From a checkpoint of a small transformer trained on Wikipedia.
Size: 1 head of 32, vocabulary 1603.
Architecture: LayerNorm before each block, tied embeddings.
Training: a variant of Adam for these matrices, 158M tokens, 5381 steps.
Each number is 200 + 20 x the weight over its row's rms, rounded and kept within 0 to 999. Layers, rows and columns count from 0. The size before them is the row's rms in percent of the matrix's.

# layer 3 MLP up, 256x64, rms 0.15, rows 43-97, columns 0-63
095,207,195,169,209,219,221,152,206,202,192,187,200,225,210,187,181,206,229,170,167,228,173,206,240,208,215,223,215,188,176,209,205,162,224,183,198,206,198,224,164,198,178,226,235,202,202,206,219,184,197,217,200,187,167,215,230,220,180,209,196,207,172,209,188
105,191,215,205,203,204,178,184,166,208,215,217,213,189,221,214,174,203,188,191,185,233,212,224,217,218,223,234,233,203,236,228,214,177,189,164,232,200,186,203,194,233,158,186,183,169,202,197,212,208,163,176,194,196,206,195,199,199,214,198,195,227,190,209,152
120,236,227,213,200,226,207,197,213,198,224,210,222,178,189,193,218,219,187,205,192,165,236,173,174,198,216,135,234,199,233,199,215,188,223,220,209,173,194,215,203,212,197,195,177,180,219,192,215,174,201,175,197,182,170,222,183,191,211,192,182,196,222,209,178
097,201,233,202,206,237,182,192,203,195,195,200,216,217,227,185,195,199,182,201,202,192,185,192,230,160,210,200,218,169,213,200,201,197,174,202,229,216,215,167,189,194,177,201,233,195,222,222,267,196,211,201,172,164,164,208,203,213,193,160,196,196,202,218,178
134,198,230,204,220,199,177,190,227,202,186,228,269,153,193,197,203,178,191,186,218,200,206,191,195,214,199,151,202,186,222,183,210,196,208,203,183,167,200,181,189,218,211,186,221,184,188,191,193,201,161,197,211,229,169,210,190,224,209,216,170,189,228,212,192
093,236,227,160,213,213,193,192,199,209,229,202,210,188,206,206,179,184,209,199,209,189,201,181,222,184,205,196,238,162,209,183,217,183,202,233,219,202,175,198,143,212,196,160,189,176,232,207,229,188,201,192,206,215,200,206,223,189,191,181,169,207,218,242,189
124,211,201,194,194,218,180,202,190,239,200,238,213,175,180,195,199,200,212,221,233,191,165,166,191,170,235,191,176,193,195,203,239,176,247,208,195,150,188,182,193,208,195,208,226,209,208,236,194,183,227,219,205,163,189,199,213,200,203,181,195,194,196,207,200
080,226,247,196,209,205,166,209,195,201,183,186,209,191,214,172,200,214,183,185,202,241,184,200,207,169,208,222,185,204,229,192,192,197,198,206,214,218,160,196,194,211,180,218,201,187,204,210,239,181,213,225,191,206,161,197,230,193,185,149,221,166,202,226,181
088,182,218,225,169,202,190,175,193,193,227,206,196,162,185,231,217,189,166,203,214,181,220,178,201,221,199,203,206,225,226,221,227,207,198,187,214,165,199,228,209,198,211,188,177,184,218,226,211,221,142,218,215,201,175,213,213,217,222,215,190,178,212,205,163
130,176,195,204,216,215,211,179,162,257,204,220,206,173,183,212,191,179,158,191,210,194,206,190,199,217,198,191,241,183,193,198,208,169,193,204,206,199,208,215,175,194,203,197,226,211,226,211,239,203,185,201,214,223,180,207,206,166,213,178,170,210,256,202,195
103,216,227,194,225,213,193,184,177,206,207,226,211,165,216,183,183,183,182,199,187,178,201,153,248,183,203,202,204,184,214,189,235,193,240,206,212,197,193,211,172,222,194,198,185,198,201,220,211,227,179,210,206,183,172,206,208,144,201,180,166,207,223,219,206
092,240,242,165,210,235,220,185,174,213,198,200,226,212,215,203,185,191,208,155,202,198,199,172,223,207,186,205,206,180,201,193,220,191,212,212,220,183,180,211,187,216,176,182,207,157,204,187,220,185,189,175,236,221,189,213,195,197,185,182,160,208,201,243,203
097,211,226,180,225,234,233,193,204,198,191,196,200,198,242,174,217,194,214,162,208,189,177,173,209,212,219,184,203,188,194,169,214,188,236,201,177,178,213,167,203,203,209,201,232,201,185,216,195,163,199,186,181,222,199,178,211,208,193,170,185,182,217,248,225
133,212,222,209,182,227,191,188,199,232,174,181,210,198,248,204,204,223,199,179,195,219,202,200,205,206,211,143,220,198,155,169,195,184,225,195,181,158,209,231,171,188,202,202,227,187,230,206,217,211,178,224,222,203,218,205,183,211,187,187,190,196,223,208,214
114,216,217,178,195,199,174,205,211,226,165,195,228,194,228,188,158,208,207,191,199,203,208,206,201,201,204,182,260,191,202,187,206,176,192,230,221,225,209,191,182,195,187,197,200,178,197,163,244,201,223,204,226,221,178,207,199,177,182,199,159,171,173,186,206
104,224,220,158,213,226,184,188,179,199,180,182,188,206,254,182,202,186,226,160,195,219,187,190,215,175,212,232,194,176,188,170,211,166,205,181,222,224,198,192,187,198,209,198,208,188,195,239,195,195,221,206,193,185,174,230,221,196,204,176,198,209,198,244,206
105,211,215,218,173,182,147,189,189,194,188,207,219,193,207,195,187,199,218,197,192,247,197,208,221,188,206,189,194,207,227,201,221,199,208,162,220,188,175,208,191,237,164,180,174,167,227,223,175,209,205,206,198,175,205,197,187,214,183,207,192,243,215,242,188
127,249,215,190,193,213,208,163,168,217,206,238,209,200,184,208,190,182,186,182,221,186,189,192,199,179,220,200,211,207,213,219,239,150,194,196,204,190,179,185,201,179,198,161,211,188,211,198,213,200,218,175,233,240,171,191,227,198,217,201,216,198,206,218,165
128,225,229,179,248,230,213,194,177,194,211,206,222,179,216,171,188,167,210,183,169,237,206,187,224,218,209,193,205,180,200,179,226,198,207,208,236,189,193,202,176,214,174,194,229,167,213,183,235,210,192,191,214,165,183,207,206,202,183,168,185,204,191,215,212
097,192,220,213,197,231,201,169,202,168,186,224,210,182,215,209,210,178,170,177,203,188,168,202,220,216,214,200,233,208,209,185,212,214,187,216,179,193,203,199,213,218,195,168,188,180,221,229,242,183,154,219,186,214,167,185,192,219,223,169,174,202,206,206,164
100,216,213,184,206,216,229,178,198,211,186,171,211,219,219,218,193,167,206,184,183,209,203,182,251,182,220,212,212,181,206,176,190,196,214,196,239,192,192,197,144,191,177,180,222,193,214,197,213,202,214,229,214,178,175,230,231,155,173,213,193,198,206,211,196
104,214,201,218,202,234,220,183,199,211,206,189,208,185,172,219,216,175,191,210,169,199,185,183,191,179,240,177,205,190,218,170,193,189,238,211,229,186,182,216,187,228,169,190,174,201,225,204,192,203,214,249,189,156,220,198,209,222,180,211,195,208,223,181,232
090,210,226,184,194,221,194,185,196,237,252,234,224,217,205,183,184,203,194,183,211,172,221,179,232,220,181,214,189,170,173,200,223,206,224,210,216,196,172,209,190,195,229,205,183,167,184,238,211,186,191,184,180,203,195,201,189,204,208,163,180,188,213,238,194
067,200,205,220,195,232,193,197,181,195,219,250,213,164,224,208,212,176,211,210,207,199,232,162,209,190,189,164,203,182,208,184,224,190,218,225,224,184,204,215,190,208,169,219,193,195,223,205,189,217,195,195,221,170,213,216,185,227,180,201,146,233,186,222,201
096,213,193,163,200,199,180,206,195,186,235,241,212,173,206,184,210,162,203,216,190,237,234,160,200,219,201,204,185,162,192,173,205,226,199,191,242,220,207,205,206,199,173,180,165,197,218,189,182,202,200,227,212,185,208,216,196,187,224,188,184,211,162,207,210
065,253,182,198,180,186,242,188,189,211,177,196,221,184,212,198,189,170,188,195,211,188,208,190,246,217,201,182,226,190,155,207,191,195,185,244,237,198,216,206,214,176,231,181,219,208,197,217,219,190,188,199,206,192,211,201,222,174,173,175,174,188,209,208,209
094,215,206,184,212,189,188,211,237,189,229,215,222,161,206,197,212,190,203,204,186,197,209,164,189,209,157,189,178,175,226,196,225,166,215,232,211,211,195,203,192,237,196,233,172,210,215,213,196,209,186,186,196,187,209,183,186,223,219,167,173,235,191,230,227
015,236,185,157,185,202,236,209,216,200,186,208,207,178,206,211,202,178,213,229,192,208,211,210,218,193,204,168,204,204,192,221,209,236,166,181,202,186,185,185,173,240,193,206,217,180,187,217,216,189,208,169,230,200,229,232,207,186,202,151,204,189,213,214,235
105,242,230,178,209,240,183,180,188,219,224,215,223,171,212,197,189,181,197,199,186,180,184,160,213,188,192,206,212,193,201,193,223,182,230,208,218,177,173,214,176,212,169,202,186,182,231,208,200,199,183,189,228,202,178,215,210,184,202,167,181,236,201,241,198
087,214,215,206,220,218,240,166,153,202,257,198,181,156,177,212,221,204,172,203,191,186,209,188,190,200,214,200,222,175,211,221,228,186,220,208,195,171,201,198,209,191,222,175,173,189,201,195,201,209,185,182,189,194,227,182,175,190,238,185,200,210,211,227,194
099,189,216,190,213,214,225,152,212,210,222,175,210,219,196,225,211,174,203,184,221,215,202,185,242,184,224,226,195,199,219,205,213,178,177,205,220,201,209,185,160,190,175,188,211,193,184,220,213,207,187,189,189,195,140,230,169,217,190,168,206,201,221,195,177
108,226,227,177,204,209,186,183,205,223,180,177,212,187,231,174,183,207,174,184,196,222,220,209,201,201,207,167,213,201,211,198,224,211,187,203,208,177,192,154,216,169,199,207,214,162,194,192,216,193,211,240,197,230,222,182,213,163,174,191,215,157,196,232,191
068,221,218,161,207,212,225,173,199,239,234,234,236,209,206,169,161,201,202,213,168,173,204,168,200,182,189,214,195,191,202,197,200,227,223,179,216,187,171,189,214,189,190,199,173,206,214,227,212,192,187,207,210,182,210,225,200,198,233,212,176,204,210,237,188
079,190,194,214,196,246,204,198,162,203,214,178,220,197,187,205,215,193,226,199,189,204,232,160,196,178,176,169,179,198,211,207,225,183,196,225,212,165,187,225,204,200,210,199,193,176,186,229,207,224,199,234,210,185,196,253,191,177,188,186,211,178,233,231,202
102,187,207,206,182,222,206,176,196,199,212,199,199,199,197,193,187,204,171,175,211,168,208,176,227,199,216,204,203,186,192,203,221,210,213,176,226,227,224,197,222,217,199,213,184,143,188,190,189,220,191,194,186,215,172,228,233,161,231,188,142,209,219,214,172
112,219,219,175,198,205,227,179,154,200,235,187,213,204,200,200,170,170,202,169,213,210,203,190,240,197,188,218,227,193,213,179,212,232,189,219,228,218,190,175,200,211,185,169,182,186,202,182,189,213,207,173,207,237,187,191,193,178,208,230,169,185,177,231,213
011,213,187,223,222,190,206,182,210,213,243,247,207,222,212,199,206,202,214,192,199,217,196,183,195,212,230,202,219,224,193,224,205,223,212,211,206,210,203,225,186,222,201,214,214,182,216,197,219,186,205,269,235,198,202,218,215,213,214,176,202,206,192,260,217
015,210,171,221,232,219,198,202,203,220,220,181,209,187,189,200,200,208,239,201,208,197,194,197,204,239,178,197,173,238,199,141,241,194,213,207,257,213,190,171,183,202,178,194,206,205,222,219,221,224,181,221,219,207,196,198,204,194,218,213,197,176,198,201,174
089,217,214,177,234,214,202,191,185,197,221,190,190,209,213,215,195,161,195,228,185,214,159,187,197,192,207,195,180,196,202,166,230,194,248,210,214,207,158,208,186,205,191,225,219,198,221,237,192,184,197,200,206,191,181,202,184,165,190,153,191,238,211,210,223
017,153,214,223,205,227,162,178,203,197,215,207,198,225,204,187,210,212,213,217,195,212,200,211,194,201,193,214,208,187,238,226,199,170,230,205,173,194,213,223,192,226,227,175,167,210,220,195,207,225,225,218,195,188,161,182,199,200,211,262,213,187,189,217,206
102,203,213,190,189,222,184,199,230,205,185,211,254,205,201,194,183,194,169,207,181,186,224,199,175,196,193,185,193,212,239,187,223,226,216,185,213,185,193,199,210,204,167,234,223,189,196,217,198,178,168,215,214,202,161,242,154,208,190,195,204,161,203,188,183
099,197,240,177,214,211,197,191,191,211,183,211,236,211,215,199,190,209,200,191,186,194,193,193,216,202,181,193,238,174,171,173,233,197,227,197,193,198,190,204,161,200,193,190,228,159,230,209,216,200,194,196,246,171,180,232,194,184,197,173,166,211,201,240,193
103,208,228,172,221,214,236,186,172,189,211,177,207,212,187,184,202,188,220,192,227,187,174,184,217,212,223,184,207,188,217,181,209,188,211,213,187,180,160,184,208,192,198,172,245,183,219,171,174,174,215,182,195,216,209,234,190,173,217,212,191,246,200,225,204
108,188,223,214,238,211,207,193,194,187,217,219,202,171,205,204,175,214,192,215,180,204,244,187,210,195,196,239,201,197,246,210,213,198,175,189,213,213,179,201,181,206,188,202,192,163,227,205,248,212,165,195,172,152,191,198,185,200,215,164,204,198,218,209,188
104,197,203,186,201,189,224,172,187,181,213,195,230,207,208,206,140,177,190,203,224,193,209,166,226,219,191,219,211,216,208,210,222,176,199,208,228,168,179,149,228,193,219,164,227,197,220,200,200,223,198,197,219,216,198,190,176,190,206,225,170,211,192,226,197
131,239,197,151,199,229,204,207,185,199,203,190,227,203,227,185,155,157,202,199,184,203,229,180,195,187,175,187,186,177,200,210,193,191,202,241,229,206,180,207,210,172,190,201,198,209,240,199,217,193,198,182,236,204,212,247,191,205,189,195,203,177,204,224,211
091,236,205,204,194,229,191,178,224,201,230,173,220,173,208,218,221,166,213,169,193,173,198,185,221,219,209,190,199,205,220,177,203,187,179,206,226,188,203,195,181,203,197,180,176,154,200,181,188,211,199,224,168,223,234,192,222,231,181,193,214,162,226,217,208
104,193,226,183,229,235,196,190,184,204,221,243,214,179,201,202,188,175,176,198,198,191,211,149,225,187,218,203,205,153,205,188,215,179,220,209,206,187,178,206,163,214,205,169,205,191,224,218,215,196,177,193,193,193,199,192,229,191,210,170,169,206,223,237,178
121,208,204,194,230,205,181,206,167,212,225,209,195,198,194,190,212,143,183,170,219,212,187,159,223,195,226,190,217,196,226,164,187,204,194,201,208,198,177,199,173,207,190,181,209,203,256,192,200,185,213,204,179,197,176,241,237,179,195,215,174,222,203,200,206
070,233,211,182,222,233,178,174,197,245,171,173,214,227,226,199,157,214,193,189,178,248,181,201,206,171,225,202,208,204,182,174,203,213,187,200,191,209,187,180,191,205,197,218,241,199,215,221,209,196,217,211,218,178,169,217,226,194,207,181,184,192,210,212,189
089,253,218,178,212,212,227,201,199,219,183,197,216,229,213,179,186,199,228,174,156,200,221,208,235,213,209,190,217,161,188,192,196,196,186,182,225,231,221,202,178,169,171,223,238,201,193,191,203,194,197,213,217,185,165,207,202,163,198,188,197,187,213,208,208
095,213,243,186,208,233,198,184,191,208,205,201,221,188,206,172,191,169,221,160,170,206,196,180,206,204,195,221,201,173,229,200,203,182,232,189,227,196,188,200,204,229,142,221,207,179,227,202,193,191,187,185,217,185,210,208,187,222,204,180,200,211,201,258,207
097,267,228,195,218,186,215,193,207,183,189,194,208,214,225,206,231,206,194,169,191,177,179,194,202,191,217,207,212,148,230,180,212,186,176,204,205,213,196,183,188,204,166,216,210,178,203,194,182,187,200,198,213,194,153,246,202,182,184,215,173,191,186,201,203
097,201,212,197,205,232,167,208,219,190,143,220,220,209,221,193,183,192,223,199,212,222,179,196,202,151,209,180,181,194,196,197,221,159,198,195,185,219,192,200,164,208,191,225,196,172,238,200,234,198,220,224,191,211,193,214,203,204,174,158,217,205,210,205,190
100,187,227,181,207,197,212,193,175,195,177,179,188,208,237,192,199,205,197,188,205,218,195,208,230,178,199,217,230,216,230,172,223,195,183,204,166,203,194,188,214,211,192,218,214,184,228,254,256,169,187,213,186,232,189,216,185,182,195,161,196,187,203,211,184
# layer 3 MLP down (transposed), 256x64, rms 0.105, rows 43-96, columns 0-63
115,200,176,215,201,211,190,180,188,199,191,192,200,175,191,194,212,201,204,182,235,146,179,200,206,228,198,209,224,231,218,187,198,189,195,201,219,151,186,183,215,173,216,190,195,210,184,153,199,235,220,176,189,229,208,233,161,213,206,206,209,182,231,203,219
101,205,218,208,175,216,218,246,186,181,183,175,203,194,214,213,225,238,152,175,177,214,175,194,165,171,182,197,191,184,212,234,183,192,190,243,185,193,189,216,236,202,225,192,193,180,187,225,210,210,212,221,198,200,174,204,183,214,221,205,204,191,226,184,196
103,209,214,203,199,226,217,223,202,213,201,180,184,205,228,178,217,203,185,182,202,152,186,189,186,218,228,204,172,206,211,187,192,194,164,190,212,208,232,173,232,238,167,197,222,171,201,213,165,229,185,196,201,206,199,150,228,195,220,178,218,220,201,190,207
063,200,242,189,186,183,180,182,195,175,183,182,197,182,162,182,174,200,227,201,216,178,201,178,224,227,194,200,214,251,209,180,170,201,183,204,249,199,242,204,200,195,210,173,200,199,195,194,196,196,202,228,197,183,219,181,186,227,210,186,217,209,165,226,214
145,157,214,210,199,207,187,213,214,209,245,201,191,208,168,172,198,217,195,236,199,217,208,186,215,188,166,186,171,201,182,213,237,228,179,183,167,156,192,219,208,210,180,191,239,192,223,210,213,191,175,195,211,210,187,161,204,200,195,211,192,235,183,203,198
098,222,220,201,198,224,218,207,166,179,256,219,224,174,195,187,198,141,194,208,195,190,215,195,231,190,174,186,243,207,201,200,239,212,196,228,204,185,187,208,162,223,196,193,194,164,200,204,221,210,196,210,205,174,215,205,196,197,176,196,187,216,192,180,208
114,186,206,197,194,217,202,176,218,186,205,225,176,205,183,222,169,187,168,178,193,219,225,222,193,244,194,204,187,159,180,199,185,184,194,198,217,197,208,227,203,204,211,200,202,202,192,262,172,198,207,248,203,187,197,196,181,183,217,209,189,241,224,181,174
064,186,236,192,203,211,189,224,168,235,183,207,193,219,209,185,204,200,204,210,180,199,204,184,181,195,225,222,201,213,185,214,184,208,217,207,174,206,229,202,206,171,161,203,208,185,187,248,182,191,197,202,212,182,170,207,218,235,240,177,237,174,159,185,205
098,253,203,190,236,202,230,194,187,191,167,223,207,194,184,194,212,198,208,187,224,216,213,163,212,208,180,191,233,175,200,178,189,226,205,226,171,195,210,170,171,190,192,188,193,200,168,191,220,203,244,177,181,210,239,199,189,178,184,218,200,207,216,214,221
121,146,211,208,223,216,195,167,185,188,258,231,177,234,208,224,201,173,195,195,223,218,184,191,215,203,200,207,166,181,194,211,191,170,170,197,205,164,193,180,227,216,201,197,208,196,189,206,184,242,217,192,202,175,202,204,216,196,220,206,191,205,192,185,225
106,213,250,188,193,202,222,183,184,211,246,215,207,200,179,227,175,200,179,193,197,202,187,183,239,195,186,178,254,183,217,192,194,201,206,187,194,192,184,187,157,221,177,193,184,181,198,212,238,204,194,215,219,170,220,226,195,184,221,185,170,194,217,212,197
093,215,259,191,176,206,204,191,198,194,230,223,180,178,225,190,187,161,171,194,194,200,226,209,217,196,191,185,214,212,209,185,220,200,206,209,200,202,190,173,176,227,198,198,198,187,188,159,218,226,203,222,193,155,246,225,202,212,200,208,211,212,173,166,210
081,189,217,211,160,187,168,207,219,168,227,191,231,205,207,194,184,178,210,191,202,210,180,230,194,173,218,209,201,217,191,201,192,185,195,224,186,235,214,221,238,214,177,182,201,215,143,184,211,201,215,200,166,212,209,225,230,205,181,193,202,198,183,156,196
112,215,220,192,222,201,199,189,188,225,204,158,204,179,247,209,211,215,193,215,181,222,183,213,168,187,173,153,235,198,161,150,197,200,211,221,196,193,201,190,196,187,227,197,210,171,212,222,212,190,183,225,221,219,186,202,202,200,192,205,168,187,230,212,205
117,205,187,182,209,219,193,177,195,194,188,233,244,181,164,208,205,219,217,225,202,225,226,189,171,190,184,188,181,206,194,203,219,177,196,233,182,188,202,198,205,161,228,184,196,212,201,228,223,176,191,182,181,194,218,164,198,181,182,195,244,179,241,218,206
093,201,234,185,202,189,208,178,207,192,175,193,227,198,175,229,191,209,241,230,165,190,226,186,176,206,210,179,199,211,195,175,208,236,241,171,209,162,198,204,223,157,179,196,219,213,173,205,201,176,176,192,238,196,182,193,192,213,223,200,207,190,202,187,198
112,208,200,170,201,215,227,186,214,201,205,169,207,175,222,216,226,212,199,184,214,218,182,208,242,202,176,224,202,204,207,184,224,188,187,188,174,179,200,219,178,191,209,228,179,218,185,175,184,167,228,218,224,206,205,186,167,188,211,226,248,185,208,154,204
096,214,190,218,188,180,183,176,207,212,164,156,227,201,177,221,199,212,236,210,201,165,208,207,186,172,240,215,226,171,174,223,211,191,234,180,221,196,171,222,207,236,222,180,194,185,181,209,218,195,228,210,196,196,214,182,188,226,199,195,178,177,203,195,206
126,213,114,192,228,223,184,199,211,194,207,185,237,172,181,197,207,233,185,198,199,206,194,195,198,204,219,172,199,196,210,201,204,190,184,211,219,182,200,227,202,190,200,195,207,191,206,224,190,198,146,199,219,239,200,183,213,188,208,179,179,195,221,230,209
081,184,193,175,204,197,205,204,196,201,204,243,157,190,175,210,229,206,176,183,224,172,194,218,235,204,184,205,156,180,178,229,220,209,205,191,196,173,213,190,205,215,238,215,193,220,216,196,199,202,189,225,214,174,175,219,177,185,194,174,247,198,207,188,224
100,198,192,166,206,201,177,190,208,221,168,198,236,196,231,217,220,213,214,196,194,206,191,225,241,194,208,189,213,182,206,169,202,163,229,197,187,208,196,184,214,189,179,175,199,194,163,165,225,216,221,193,210,218,194,248,180,242,193,183,190,222,187,181,217
097,215,214,217,224,180,194,171,177,204,191,217,190,209,230,195,218,200,200,237,205,211,182,204,196,233,201,202,207,202,195,184,206,179,169,193,182,152,195,251,232,220,209,205,176,185,238,201,178,185,182,216,203,179,205,190,241,167,217,163,181,208,208,198,188
054,211,229,192,195,241,213,205,194,220,225,196,206,211,190,178,188,171,182,194,226,182,211,197,205,186,193,206,214,221,173,162,176,225,208,203,238,145,189,231,176,223,210,201,189,210,170,175,191,222,220,237,217,197,215,221,211,207,201,167,186,209,188,187,187
081,195,133,235,215,220,219,206,209,212,187,159,188,203,175,168,198,204,204,183,212,192,186,229,196,218,195,208,196,188,226,200,213,190,245,202,193,190,197,188,230,200,197,196,208,169,203,192,212,187,255,206,209,184,168,239,209,192,180,206,188,191,220,194,194
104,234,192,196,208,230,200,206,185,204,213,195,251,161,228,166,198,207,234,186,216,218,192,188,197,190,156,200,173,207,175,212,220,203,214,199,218,164,176,175,214,196,200,205,183,189,218,188,203,196,210,215,188,201,188,217,185,193,189,192,236,202,193,262,203
076,166,245,233,194,209,182,189,182,165,226,249,207,203,186,200,207,203,189,216,195,169,198,180,193,214,196,193,170,199,232,236,211,171,206,221,175,175,174,202,206,225,205,212,165,203,204,209,172,207,225,227,182,191,194,193,196,221,212,233,209,192,190,217,196
112,230,204,211,151,220,203,173,196,199,179,188,219,206,179,205,227,212,210,199,187,242,190,187,207,191,200,204,180,205,203,232,179,196,203,221,249,199,196,162,212,200,196,203,203,210,222,165,206,181,170,194,189,196,213,218,218,245,179,241,196,214,191,164,189
009,196,253,244,188,233,192,177,185,201,198,209,157,197,164,183,220,209,170,193,196,195,195,184,197,199,204,225,186,186,217,206,202,190,237,207,199,231,182,189,224,202,204,193,191,211,226,216,171,212,176,214,190,189,176,167,161,202,196,245,192,198,198,197,186
102,226,292,186,182,210,225,190,181,176,224,195,184,163,180,204,191,166,179,209,184,188,187,187,228,210,197,208,212,220,193,205,220,194,207,190,190,187,189,229,178,222,186,197,177,192,201,210,223,222,190,209,204,177,231,186,197,181,199,189,201,209,208,203,212
082,206,223,249,206,176,204,230,217,198,203,213,228,177,176,174,188,190,228,184,190,156,197,214,204,215,192,213,192,190,187,222,205,205,205,187,232,212,201,200,203,219,199,167,208,181,233,181,209,200,192,193,225,166,212,196,210,236,214,164,171,187,214,154,187
091,177,216,199,196,210,197,243,194,192,190,189,236,214,184,188,237,193,209,242,212,203,179,180,189,189,159,222,173,251,190,205,213,196,203,216,193,146,199,207,182,196,191,191,178,205,204,217,199,181,241,198,179,217,170,219,177,216,188,220,181,196,202,202,191
095,216,212,207,192,197,190,221,205,189,192,219,185,218,205,211,196,169,176,170,213,220,169,167,205,185,220,199,178,202,213,187,227,199,213,208,219,201,211,195,199,196,224,181,203,221,215,234,165,225,245,196,179,220,228,187,189,196,203,151,177,189,192,203,140
058,227,268,239,165,191,215,172,198,203,192,191,170,167,216,226,225,182,204,217,186,171,207,188,224,199,218,210,213,207,207,215,185,203,233,188,197,210,183,186,219,187,206,191,200,187,185,222,206,234,194,198,199,203,156,207,172,188,176,212,214,202,184,202,178
071,210,199,236,193,219,175,180,181,228,215,150,213,213,203,210,196,175,193,196,234,197,170,234,199,216,200,218,196,204,177,194,200,197,226,189,204,221,200,193,220,205,215,210,231,182,195,195,194,186,229,207,231,154,208,184,205,220,190,211,172,174,155,171,217
106,199,214,206,196,195,200,195,186,192,198,181,198,196,182,230,243,197,210,203,236,191,187,143,208,209,165,215,217,234,211,188,227,217,213,194,218,220,187,216,220,193,227,190,179,211,206,170,212,205,177,211,202,165,158,164,155,195,198,213,196,198,224,195,217
104,186,237,219,170,203,212,201,217,204,202,187,177,167,190,219,189,207,170,214,213,205,187,194,179,202,217,230,236,209,192,215,183,249,174,207,187,190,185,171,198,203,206,206,199,209,195,200,215,210,212,193,186,201,240,243,158,204,170,195,235,215,163,182,192
006,201,251,196,199,204,175,180,215,208,164,202,185,176,184,207,229,186,202,209,202,219,221,180,249,204,189,198,174,160,181,182,204,177,215,190,197,160,203,185,227,169,181,173,194,222,216,204,175,212,217,170,191,214,196,195,170,179,197,205,208,219,206,180,178
008,193,256,216,175,201,198,193,192,194,189,195,188,241,211,220,208,209,209,198,205,176,219,185,216,182,202,220,208,163,200,243,191,192,207,208,155,182,233,234,192,238,221,205,204,206,199,184,167,215,196,205,200,226,196,231,194,211,202,159,211,214,193,227,212
088,229,148,183,223,208,233,177,195,198,168,225,243,213,205,181,200,199,197,171,201,214,209,195,209,214,217,192,191,197,209,193,197,250,201,220,173,186,188,173,159,198,196,202,223,181,194,188,225,187,229,218,195,193,213,201,191,182,195,212,230,235,197,167,206
013,229,184,151,192,183,206,241,204,223,188,206,216,196,220,202,205,195,219,201,193,202,194,213,203,207,219,197,181,196,167,165,201,235,197,196,224,174,223,172,210,167,181,209,221,180,175,199,193,173,210,183,225,207,242,206,214,213,186,153,186,227,211,176,205
103,209,229,233,218,170,201,212,197,188,189,198,195,190,206,230,217,193,227,217,208,184,202,216,222,192,167,205,215,236,183,173,203,203,210,197,192,178,194,188,179,212,195,221,186,189,219,166,187,199,197,163,196,199,147,181,201,193,206,204,272,211,214,217,178
107,198,220,200,208,199,206,196,197,179,216,213,203,167,198,210,218,150,181,227,205,183,216,212,206,233,195,234,180,195,218,231,212,207,195,224,194,187,205,193,229,234,208,186,173,169,173,202,171,208,195,197,183,173,245,177,222,176,188,230,208,208,199,164,224
104,228,224,204,223,198,177,208,190,209,166,198,191,196,213,220,211,194,227,206,188,171,207,205,233,176,173,254,175,202,226,207,188,211,222,205,212,198,180,187,205,201,181,152,191,214,150,201,190,179,199,188,223,231,217,222,182,212,205,218,191,210,174,204,169
106,187,221,209,236,185,185,194,200,173,225,184,182,198,210,200,218,197,222,204,197,185,190,212,197,172,170,199,189,200,195,195,165,180,192,248,203,195,192,213,207,232,185,164,183,176,184,206,253,216,228,198,207,171,217,227,222,193,213,218,158,171,213,214,189
090,187,196,215,189,182,201,144,199,186,205,185,191,223,208,205,188,178,183,187,203,218,177,192,206,242,238,209,228,183,195,176,221,205,178,197,239,250,186,181,219,212,190,204,223,153,184,201,200,207,220,214,207,177,182,210,206,210,217,180,227,213,197,200,168
111,155,175,217,202,181,185,211,196,237,253,219,194,177,197,206,224,203,177,211,214,220,206,170,232,242,203,175,207,189,217,165,222,210,193,190,187,222,205,237,174,190,209,189,191,219,192,191,226,192,173,210,182,200,190,205,218,197,190,180,185,192,210,193,165
081,206,216,201,212,209,213,204,202,207,191,226,183,193,210,205,193,208,205,206,188,173,193,216,216,201,187,220,180,180,198,218,180,175,225,179,151,203,226,241,211,222,228,164,203,191,221,234,183,207,222,223,210,155,192,150,216,150,200,198,203,210,201,216,209
088,215,241,225,200,223,247,172,135,180,212,201,209,187,211,220,189,179,187,189,215,190,189,195,230,208,182,186,236,204,203,194,210,206,188,195,192,190,205,203,161,206,176,203,208,172,200,211,255,208,201,205,214,176,215,187,197,217,190,167,195,208,203,209,216
131,203,210,212,198,188,160,208,197,208,186,202,197,210,194,180,225,213,185,192,203,193,165,215,181,196,202,203,148,228,202,217,213,163,197,196,195,182,178,188,234,203,189,178,197,209,210,225,196,236,200,155,221,189,226,219,229,218,191,218,154,199,170,235,209
083,230,252,208,179,206,223,187,187,210,165,187,204,222,181,182,195,227,193,168,206,193,210,193,213,206,213,199,190,207,183,227,174,211,149,191,182,194,207,198,178,195,196,214,196,210,205,228,219,211,196,201,210,216,147,228,216,191,196,178,221,236,188,181,167
116,155,207,224,174,238,215,202,226,208,189,202,168,190,174,223,194,200,195,169,210,198,193,189,206,196,218,194,215,201,212,204,217,215,203,231,205,206,192,176,209,200,219,210,202,199,224,197,233,195,198,164,148,172,229,223,182,202,189,230,182,230,176,175,168
095,238,219,171,185,220,208,177,184,186,239,230,195,179,211,189,173,212,212,183,169,164,225,192,207,212,173,204,204,210,208,175,214,220,220,192,206,194,208,223,171,223,153,212,162,198,207,196,189,213,202,193,235,168,228,219,198,223,213,219,214,190,194,186,191
094,194,220,208,207,184,158,192,205,228,147,182,212,198,173,198,187,204,215,185,172,205,192,219,166,211,180,204,180,225,187,199,220,187,186,208,192,224,212,218,228,215,167,172,210,207,197,216,226,222,233,137,224,207,219,210,205,213,198,213,197,214,191,189,196
109,220,213,199,180,189,186,210,198,214,154,211,213,209,247,214,149,195,180,199,174,183,209,223,187,196,231,214,219,220,213,166,229,169,206,201,212,212,227,211,180,161,203,207,226,187,218,217,205,199,204,191,204,176,177,189,159,222,211,205,186,189,219,193,183